python train.py --n_layer=15 --norm="layernorm" --positions="learned" --attn_scale=0.177 --lr_head=0.00915 --decay_shape="linear"
Each number is 50 + 12 x the weight over its row's rms, rounded and kept within 0 to 99. Layers, rows and columns count from 0. The size before them is the row's rms in percent of the matrix's.

# layer 8 MLP up, 1024x256, rms 0.116, rows 980-986, columns 0-255
103:65 55 50 51 68 28 43 53 59 52 55 89 64 46 52 44 47 50 22 47 50 35 46 41 48 45 60 60 46 44 66 83 42 46 43 55 44 53 67 64 44 52 70 72 57 44 64 44 46 34 50 41 63 37 52 51 61 39 68 55 49 58 47 27 41 41 24 38 64 42 34 45 60 62 62 62 54 54 51 55 42 47 58 66 52 32 46 53 43 43 60 31 38 45 45 32 44 44 60 60 74 22 54 61 46 54 25 55 41 72 59 52 36 60 64 60 60 45 56 49 56 43 66 60 58 55 70 33 50 46 58 48 39 40 74 68 49 42 43 74 64 45 46 54 47 23 47 42 51 58 46 34 42 44 42 42 45 76 47 63 47 68 54 72 47 52 40 55 63 29 65 47 41 41 62 61 71 54 70 39 35 35 51 57 40 48 58 54 38 61 36 48 61 50 33 24 60 33 64 75 57 43 47 37 54 43 42 46 34 61 55 49 55 33 34 67 50 60 29 42 44 48 49 60 46 64 58 26 64 36 34 42 63 32 38 50 22 52 45 29 31 44 45 58 54 61 43 47 61 39 40 33 57 54 47 50
087:60 44 69 38 49 69 19 59 56 31 55 32 58 77 45 45 60 72 29 56 64 30 39 57 55 27 77 48 47 42 61 44 43 42 63 50 62 52 46 52 56 77 50 41 77 49 33 60 61 52 59 48 56 42 62 58 45 45 35 41 50 42 50 54 21 57 51 56 47 45 72 47 40 59 36 53 38 54 42 56 40 67 31 46 67 69 59 58 37 59 56 65 72 47 38 34 46 51 41 49 38 41 58 47 42 44 49 61 58 48 67 54 45 40 46 58 57 37 63 21 58 51 55 36 58 30 68 58 49 45 52 58 63 60 64 56 38 39 67 34 55 29 55 63 30 30 56 38 36 49 60 61 41 55 39 54 52 43 60 54 43 57 53 45 47 21 73 28 41 61 52 49 48 50 59 37 51 84 44 42 52 27 48 76 46 48 80 40 47 60 42 48 52 47 36 56 48 44 52 37 37 28 27 57 55 50 33 59 74 40 55 57 76 44 26 46 52 57 65 60 47 54 35 52 26 58 48 42 56 35 31 35 59 53 54 48 51 43 49 58 43 55 60 56 65 32 60 58 40 49 54 52 36 45 50 57
118:24 59 45 55 40 60 47 41 79 44 44 47 61 75 58 24 81 23 60 44 52 59 42 48 52 55 63 50 52 60 46 52 60 50 41 54 41 55 56 55 17 33 51 46 58 42 60 40 42 49 43 32 60 50 35 83 44 69 48 60 56 71 44 47 31 44 65 69 55 64 56 50 40 37 42 59 58 53 52 22 52 68 61 48 63 33 45 59 57 54 40 32 60 60 36 67 63 67 38 36 58 66 66 74 45 60 58 51 53 40 51 34 61 42 55 46 60 37 54 30 63 41 27 79 61 32 38 52 63 53 29 43 43 45 38 43 62 54 43 42 44 37 45 71 49 42 32 33 47 34 37 65 45 51 46 55 46 52 45 32 44 35 54 66 58 59 42 28 58 51 32 44 41 59 52 54 39 57 50 27 57 67 67 46 60 50 56 44 33 60 53 65 71 72 55 61 55 70 66 38 47 50 39 48 56 54 58 34 31 41 32 57 42 36 50 62 48 51 39 54 53 49 38 50 67 58 48 55 49 40 46 43 57 64 60 47 64 23 38 44 47 48 63 57 44 34 64 69 47 37 45 47 53 76 55 41
111:50 41 61 59 59 57 59 47 50 47 37 48 73 70 53 31 57 52 53 53 65 55 50 71 45 50 70 65 43 53 42 62 40 54 52 51 60 45 49 53 55 39 61 42 32 63 66 42 42 53 63 50 68 68 51 83 56 50 47 52 45 47 49 63 61 35 49 37 52 46 59 50 39 40 52 43 43 51 44 67 71 65 33 54 55 54 41 45 76 34 32 46 61 44 50 59 29 43 43 47 63 27 67 47 45 65 32 62 34 41 47 46 46 61 67 55 71 41 31 36 44 35 69 45 50 55 30 43 32 58 49 63 53 43 56 42 62 36 32 41 40 65 64 74 74 42 49 64 50 52 43 62 30 48 50 78 58 51 39 30 35 36 53 55 40 47 54 59 62 47 54 70 18 34 42 41 46 75 54 52 44 38 56 59 35 75 41 47 37 52 61 60 43 53 55 46 47 66 36 38 38 51 60 52 50 46 60 30 52 33 47 52 56 46 45 43 45 39 74 61 44 43 43 55 20 49 42 35 94 63 49 68 53 58 35 57 45 52 20 38 56 41 55 48 64 46 65 59 55 24 33 55 35 47 62 50
108:60 44 73 47 37 51 66 43 55 77 41 59 51 65 33 81 31 62 53 57 69 43 33 60 23 35 55 61 61 49 50 58 82 50 50 47 41 58 46 41 38 50 30 49 67 46 53 53 39 49 75 48 32 61 44 63 49 63 46 66 59 41 51 52 64 55 55 67 29 65 53 47 74 59 32 45 52 47 43 39 38 54 53 43 55 43 37 61 49 34 70 58 50 29 68 59 41 34 76 66 52 48 33 63 51 49 52 46 65 38 48 37 44 65 35 38 63 56 24 46 47 35 40 52 34 66 44 50 37 52 37 39 46 63 64 49 46 52 63 66 41 56 52 32 39 38 49 44 70 43 49 66 58 27 61 51 79 63 51 54 49 61 39 54 44 59 45 42 57 50 57 66 29 51 35 45 45 38 52 63 53 44 60 62 57 68 55 47 60 59 44 42 37 70 69 66 46 26 51 49 58 54 28 41 44 63 53 48 40 34 51 52 67 65 39 48 44 71 48 67 39 58 42 40 38 66 32 42 36 28 51 45 38 42 42 52 69 41 42 30 64 67 34 40 51 58 60 36 45 83 53 49 53 50 58 53
115:51 52 44 52 40 52 29 61 64 62 54 78 63 61 31 49 74 48 42 72 39 24 39 31 43 62 73 50 66 47 66 80 66 52 65 50 41 54 58 45 49 52 52 43 60 38 32 21 45 48 54 40 40 68 58 35 52 49 38 41 58 33 52 37 44 51 51 66 65 42 42 53 56 47 51 33 47 75 44 71 28 34 32 57 51 37 44 46 54 23 34 31 54 79 49 47 49 61 46 49 62 41 55 28 31 74 63 49 34 69 47 52 52 51 39 35 67 50 47 51 51 58 57 45 50 88 50 44 75 51 46 35 63 36 31 60 26 34 65 66 53 61 51 45 43 56 53 60 45 79 55 62 42 59 60 47 31 50 31 25 76 38 39 48 52 43 38 68 61 65 44 59 46 43 70 59 47 36 28 44 43 56 44 53 53 45 54 48 44 45 58 58 45 56 43 59 40 45 54 35 32 55 58 41 42 51 52 51 42 55 46 51 52 70 59 40 56 40 48 22 54 62 64 55 52 42 56 46 40 56 41 48 66 37 34 67 59 51 58 60 57 54 52 62 49 54 45 49 56 34 41 48 34 34 47 57
102:60 33 47 49 47 49 57 55 55 54 33 21 53 46 59 62 60 34 45 46 45 52 53 69 40 77 46 33 45 50 63 68 53 59 23 29 52 44 37 56 50 51 43 48 77 29 39 31 30 58 45 69 51 37 52 46 46 53 47 38 34 35 60 47 37 21 45 40 52 58 38 37 60 57 53 43 63 46 61 53 28 40 53 36 54 40 36 43 53 50 58 45 66 48 51 32 40 26 57 66 46 63 52 52 49 57 39 61 42 58 39 44 44 36 63 41 58 52 67 52 52 37 67 65 49 57 38 44 53 61 33 51 46 46 51 59 53 59 73 29 51 37 51 03 44 62 59 54 46 54 51 48 39 60 50 34 41 44 41 50 77 66 56 62 45 39 66 61 62 53 43 41 41 53 24 62 55 42 55 51 33 45 50 75 66 38 54 43 45 69 65 55 52 42 56 45 62 53 57 73 53 38 62 50 55 49 41 56 49 31 65 32 33 36 38 47 26 49 57 27 76 51 64 27 51 55 62 45 47 33 74 40 57 51 38 59 31 61 26 53 42 71 54 63 27 52 55 52 41 56 69 42 55 36 57 65
# layer 8 MLP down (transposed), 1024x256, rms 0.113, rows 980-985, columns 0-255
102:38 44 42 41 53 58 56 33 46 47 45 31 56 42 43 36 37 35 43 41 46 86 45 40 73 30 68 43 36 63 47 42 33 60 54 41 57 24 57 37 38 48 41 48 14 45 65 59 16 53 42 51 39 45 70 35 53 27 56 47 47 41 53 47 77 55 59 53 45 46 64 41 45 46 42 45 46 50 37 59 54 55 67 67 62 43 63 48 55 44 59 52 43 30 58 62 52 62 44 36 47 46 71 46 74 64 49 36 43 56 36 66 39 69 56 58 44 67 51 46 44 68 47 38 43 53 56 60 42 54 43 40 39 58 47 46 57 47 45 47 50 45 53 62 42 33 49 59 64 13 56 49 43 57 46 40 62 67 38 39 58 50 47 26 63 40 59 32 30 64 48 45 38 44 48 59 46 57 48 71 49 46 32 38 65 37 43 32 42 59 61 53 30 53 41 55 51 36 46 19 40 51 40 46 58 54 51 46 33 23 37 44 57 55 48 35 47 41 55 62 57 71 27 52 34 33 51 58 29 43 36 45 46 47 57 75 70 48 55 42 29 40 39 53 47 24 59 62 47 37 43 74 62 33 38 63
079:56 61 28 70 75 69 41 47 54 39 62 37 36 38 47 65 46 46 48 54 39 54 64 40 63 69 62 45 37 43 54 49 79 74 54 24 45 53 67 53 62 71 55 20 51 45 42 38 34 50 41 38 44 42 42 47 40 64 46 45 41 32 74 61 45 55 47 39 54 37 40 57 37 40 42 70 46 37 25 47 63 61 67 70 45 46 46 51 34 33 50 46 33 41 38 38 47 51 55 31 72 50 57 47 34 38 41 57 49 59 48 40 48 59 52 39 35 48 40 60 60 67 38 31 43 49 47 58 49 52 61 61 33 55 42 48 63 51 43 57 31 45 58 45 43 41 61 48 67 48 13 51 53 63 64 68 66 50 53 60 64 25 45 38 63 56 42 42 70 60 47 32 60 37 60 38 75 41 61 35 41 49 49 46 58 66 43 73 17 41 41 46 58 59 25 39 69 46 45 32 46 51 65 45 65 58 54 45 49 50 63 46 55 55 52 39 54 36 27 39 43 51 53 45 37 52 59 38 45 39 72 69 40 62 37 53 49 24 37 62 62 53 51 58 48 50 42 31 66 56 40 63 40 37 37 67
115:31 58 56 35 49 67 39 50 31 71 47 31 65 39 55 58 18 66 33 48 54 57 61 59 57 62 48 42 57 75 57 36 35 41 65 46 55 52 54 38 33 35 42 36 53 54 48 48 50 55 52 34 59 29 55 41 38 55 60 32 64 84 49 47 50 62 59 44 55 55 39 57 56 59 35 38 47 71 52 54 53 66 64 67 38 50 59 63 49 31 33 58 52 45 57 55 36 43 63 58 63 44 65 48 56 57 60 32 56 58 49 46 54 58 48 66 56 43 57 33 18 48 53 47 26 64 48 39 38 49 96 40 52 61 53 47 29 50 31 50 66 49 45 36 46 45 40 57 49 28 49 44 35 55 57 38 42 44 39 44 68 51 61 60 49 48 54 24 57 48 36 55 55 38 52 40 41 62 34 37 52 00 41 42 44 42 61 42 63 61 56 32 48 45 59 54 59 59 49 25 51 43 50 38 45 56 38 45 47 42 55 62 37 44 44 41 39 70 41 51 29 44 62 64 75 52 54 51 36 45 62 62 48 51 40 61 40 58 48 42 41 62 70 50 63 48 40 50 40 56 41 45 63 52 31 17
107:66 60 35 43 60 48 52 43 37 51 77 54 43 53 52 58 61 59 64 52 20 76 48 33 73 52 36 51 59 71 28 67 54 64 55 47 43 72 62 48 55 51 53 58 40 52 45 38 52 33 51 53 60 44 57 60 64 48 53 73 41 69 19 60 55 72 41 56 34 50 50 49 45 48 50 62 58 52 58 47 50 57 47 75 40 59 34 44 49 57 34 49 73 57 53 54 38 46 52 60 50 46 37 46 78 45 51 60 52 31 67 38 48 34 29 79 38 47 52 36 42 44 58 54 84 52 40 72 50 51 39 52 67 35 54 53 40 54 52 45 45 63 28 33 66 50 67 60 56 41 47 17 44 36 75 46 44 75 44 29 59 36 39 46 47 48 41 59 35 50 48 21 41 44 67 39 47 46 45 39 54 58 46 42 45 50 44 49 47 50 44 64 60 53 42 71 34 61 44 61 65 66 42 62 35 51 53 39 31 46 40 53 61 34 59 61 51 49 48 49 62 64 30 59 55 56 44 59 43 50 60 69 36 60 64 61 60 50 46 47 44 37 50 48 44 47 59 37 72 67 14 44 31 50 37 65
111:42 37 46 56 53 63 40 66 39 61 36 64 57 69 43 33 53 60 70 70 41 44 39 68 74 54 32 26 57 49 58 51 47 57 56 52 43 70 37 42 63 45 48 54 67 67 56 34 46 66 52 35 55 50 64 45 53 52 39 54 49 58 31 34 54 49 73 65 59 54 44 71 58 57 55 64 63 45 54 50 61 59 40 43 74 51 53 59 56 40 54 60 53 58 25 57 50 52 45 76 41 68 38 52 37 45 59 63 44 63 62 52 72 60 49 66 49 56 51 75 55 48 29 41 38 50 49 46 69 39 73 54 72 41 59 69 64 50 35 59 27 36 60 50 64 31 59 30 47 49 69 51 42 68 61 57 54 45 51 38 37 31 53 42 47 67 35 30 42 39 50 48 41 62 46 59 45 53 29 44 29 62 71 47 36 38 41 50 65 47 60 50 54 56 30 38 52 56 42 43 33 54 38 60 48 54 70 53 61 34 69 43 38 56 82 36 56 51 55 65 70 56 42 62 53 50 68 53 66 68 54 58 41 33 27 49 45 45 60 47 45 51 57 64 35 50 15 26 62 52 42 36 46 51 68 52
110:49 47 55 52 56 45 34 47 61 69 65 39 39 49 56 49 40 38 52 39 17 59 49 35 39 36 52 61 22 36 39 38 45 43 60 45 57 42 40 77 65 52 82 52 71 89 50 42 48 41 56 66 38 33 37 60 43 49 60 40 51 51 57 61 45 59 61 42 51 43 50 50 50 42 47 61 54 37 86 51 40 50 49 51 47 56 59 36 39 48 47 53 60 70 53 34 37 62 18 37 56 57 49 42 48 56 39 52 33 83 41 46 59 41 49 39 46 42 56 41 48 48 43 59 48 41 47 46 58 57 52 47 59 92 45 59 48 35 28 49 38 42 48 60 36 47 35 61 33 51 68 81 69 43 55 52 66 30 33 32 61 55 45 65 50 71 53 55 31 55 39 60 41 67 43 59 37 51 44 44 49 76 38 50 47 46 54 44 70 58 53 46 44 40 52 79 75 42 51 53 45 48 45 45 53 65 42 41 59 54 41 40 17 61 52 38 41 49 45 45 44 65 43 43 50 57 40 44 38 66 41 42 65 62 79 55 60 21 47 45 53 48 67 54 56 53 53 40 37 61 53 48 42 39 42 55